config.toml
n_layer = 23
d_model = 96
n_head = 3
n_kv_head = 3
head_dim = 32
d_mlp = 256
vocab_size = 2048
activation = "swiglu"
norm = "rmsnorm"
norm_place = "out"
norm_eps = 1e-06
positions = "rope"
rope_base = 10000.0
rope_fraction = 1.0
qk_norm = true
attn_scale = 0.177
bias = "none"
tie_embeddings = false
parallel_block = false
init = "normal"
init_std_qkv = 0.052
init_std_o = 0.00767
init_std_up = 0.052
init_std_down = 0.00767
optimizer = "adamw"
lr = 0.00305
beta1 = 0.9
beta2 = 0.95
weight_decay = 0.27
lr_head = 0.00805
grad_clip = 1.0
warmup_steps = 277
schedule = "wsd"
decay_fraction = 0.649
decay_shape = "linear"
final_lr_fraction = 0.0
batch_tokens = [8192, 16384, 32768, 65536]
seq_len = 2048
doc_mask = true
z_loss = 0.0001
train_tokens = 82970000
steps = 3475
dataset = "wikipedia_en"
Each number is 200 + 20 x the weight over its row's rms, rounded and kept within 0 to 999. Layers, rows and columns count from 0. The size before them is the row's rms in percent of the matrix's.

# up: layer 18 MLP up, 256x96, rms 0.0793, rows 127-136, columns 48-95
# down: layer 18 MLP down (transposed), 256x96, rms 0.0767, rows 127-135, columns 48-95
# gate: layer 18 MLP gate, 256x96, rms 0.0738, rows 128-136, columns 48-95
up127,087,217,179,191,201,151,222,193,192,213,233,188,223,207,185,220,200,177,193,191,195,209,215,189,201,208,170,202,196,209,165,201,185,185,239,186,163,239,201,193,186,218,184,179,196,195,198,172,217
down127,110,189,204,212,220,212,189,292,193,196,187,216,196,203,197,195,186,200,202,186,202,184,211,238,207,199,230,218,198,196,204,199,201,202,182,180,204,156,209,194,200,203,201,205,194,203,170,207,197
gate128,104,201,201,190,235,226,183,227,207,200,219,211,179,185,195,222,228,190,191,183,220,208,196,194,190,211,194,218,212,208,209,194,190,205,179,186,171,222,170,226,185,155,170,184,207,207,214,164,213
up128,106,202,224,213,198,204,180,226,215,199,215,219,206,175,224,199,180,226,216,183,239,178,199,222,198,210,218,181,138,208,203,182,194,204,199,238,205,209,207,218,183,205,243,188,184,212,217,206,184
down128,109,205,242,185,236,212,211,173,171,222,161,188,226,198,200,225,164,180,213,186,202,163,232,216,189,204,239,218,212,204,182,206,192,179,196,195,201,226,206,247,220,211,217,193,215,196,212,207,203
gate129,104,165,175,226,179,201,235,177,190,202,168,211,175,221,189,208,224,201,185,202,230,216,255,197,170,184,199,215,193,189,208,214,190,215,184,220,220,211,210,194,225,174,182,217,178,229,213,211,145
up129,108,178,211,193,256,274,201,217,197,218,191,203,192,214,184,212,200,212,204,193,186,211,186,197,219,211,180,145,217,235,210,187,190,196,173,209,199,215,224,193,161,230,221,215,187,188,227,208,199
down129,103,204,196,175,209,207,178,183,216,228,209,204,219,213,203,200,226,212,199,196,168,206,198,200,209,192,208,184,239,157,184,211,181,184,216,235,179,189,219,175,224,217,213,209,180,183,179,221,213
gate130,101,179,175,203,219,204,201,213,248,225,204,233,180,201,191,200,207,242,224,210,211,229,205,217,183,194,199,201,178,188,212,200,174,177,200,232,214,191,199,210,215,190,199,251,187,203,212,215,155
up130,100,205,211,203,208,171,214,195,222,233,212,159,178,170,216,182,204,190,185,180,194,180,163,182,198,226,193,192,194,169,207,224,224,182,221,191,210,209,227,179,183,181,196,212,187,180,207,191,201
down130,100,208,240,223,203,224,229,217,219,173,185,188,197,184,218,211,221,203,232,176,164,227,234,226,186,191,211,209,206,192,207,182,202,213,228,182,180,197,192,190,232,162,200,191,189,204,229,190,159
gate131,108,218,195,156,215,220,197,186,246,209,228,221,194,205,203,216,208,205,204,241,182,221,185,199,203,211,193,193,214,197,206,163,191,197,164,193,204,152,226,204,211,193,193,228,170,180,240,206,216
up131,102,177,191,210,232,244,189,195,240,240,202,210,197,216,183,213,178,194,218,216,197,206,212,243,210,192,192,175,196,195,187,178,188,162,189,183,181,204,235,211,204,213,224,199,174,151,227,182,186
down131,099,243,208,221,239,234,220,187,184,192,198,182,198,187,207,219,165,211,200,193,201,204,168,192,180,212,159,194,229,185,171,139,206,194,214,230,209,232,218,190,197,202,177,213,185,196,217,183,206
gate132,095,201,181,201,170,231,222,210,224,202,141,162,162,207,205,203,194,201,211,231,199,203,178,181,199,219,203,224,205,188,172,229,184,177,224,208,210,213,206,207,197,179,202,220,191,185,173,141,218
up132,091,187,181,198,205,193,195,169,204,154,212,220,213,193,192,178,198,195,202,235,199,165,168,157,225,201,197,235,199,211,195,185,200,208,206,175,207,183,183,180,171,186,213,163,153,201,222,195,169
down132,099,185,240,203,214,214,213,175,198,219,171,234,205,207,214,165,202,204,209,184,219,215,244,218,194,201,197,182,199,206,186,221,178,205,212,226,228,224,216,185,197,215,191,183,207,180,200,206,175
gate133,095,195,143,185,218,225,198,197,191,196,200,154,203,171,224,188,195,187,217,178,225,205,182,202,213,193,169,200,201,172,196,200,208,197,194,191,217,218,240,176,184,189,214,198,200,241,182,218,152
up133,093,203,193,195,212,180,175,206,207,210,165,219,207,199,184,182,213,205,190,207,192,200,237,201,199,209,244,182,238,209,224,219,228,197,190,160,205,176,227,206,179,223,195,189,216,191,240,165,196
down133,110,216,207,177,213,229,184,208,205,223,141,198,188,204,193,177,183,185,230,190,167,229,157,212,227,222,198,203,223,196,182,199,164,181,229,180,208,216,190,182,222,194,187,213,218,179,226,210,228
gate134,103,198,226,198,184,188,178,212,195,203,218,229,167,206,212,186,204,205,191,200,230,195,185,181,177,218,203,225,168,208,216,183,201,199,246,208,192,205,186,247,211,228,207,172,242,235,195,232,166
up134,107,193,210,205,240,178,175,207,188,195,144,213,239,164,179,168,164,174,230,162,201,231,201,234,199,187,191,193,207,187,223,192,197,222,182,202,203,173,212,183,197,201,209,208,210,198,186,203,190
down134,106,190,221,215,211,198,223,246,207,192,193,222,214,192,198,217,208,166,205,216,181,217,175,207,215,164,225,212,216,206,194,147,211,209,192,161,200,209,175,196,198,143,196,218,198,195,221,199,178
gate135,109,196,208,204,211,215,185,169,220,218,194,177,221,182,180,192,213,215,198,201,195,193,161,181,210,201,182,186,187,231,190,188,201,223,258,184,193,216,224,203,199,202,205,174,209,223,204,212,181
up135,115,195,163,207,183,166,179,185,214,185,216,222,210,168,212,223,207,214,221,204,182,196,187,189,180,234,213,252,179,203,179,190,175,215,217,196,179,204,214,193,234,194,228,207,186,205,169,213,177
down135,108,230,179,207,199,211,215,204,235,194,196,202,179,228,181,205,166,197,200,234,218,217,196,218,205,204,212,193,151,178,233,201,188,205,170,197,220,232,213,236,181,182,205,181,204,211,200,177,156
gate136,102,206,200,183,200,186,202,214,198,234,225,207,221,180,191,214,182,158,151,181,216,208,205,187,180,174,157,218,263,223,171,167,196,192,196,215,179,186,206,199,215,228,184,198,234,235,198,196,170
up136,104,178,202,215,200,201,165,197,215,194,182,181,197,212,225,163,187,189,234,206,190,215,214,198,170,199,226,174,178,186,199,185,181,185,197,163,222,236,201,218,214,154,195,228,215,233,222,206,187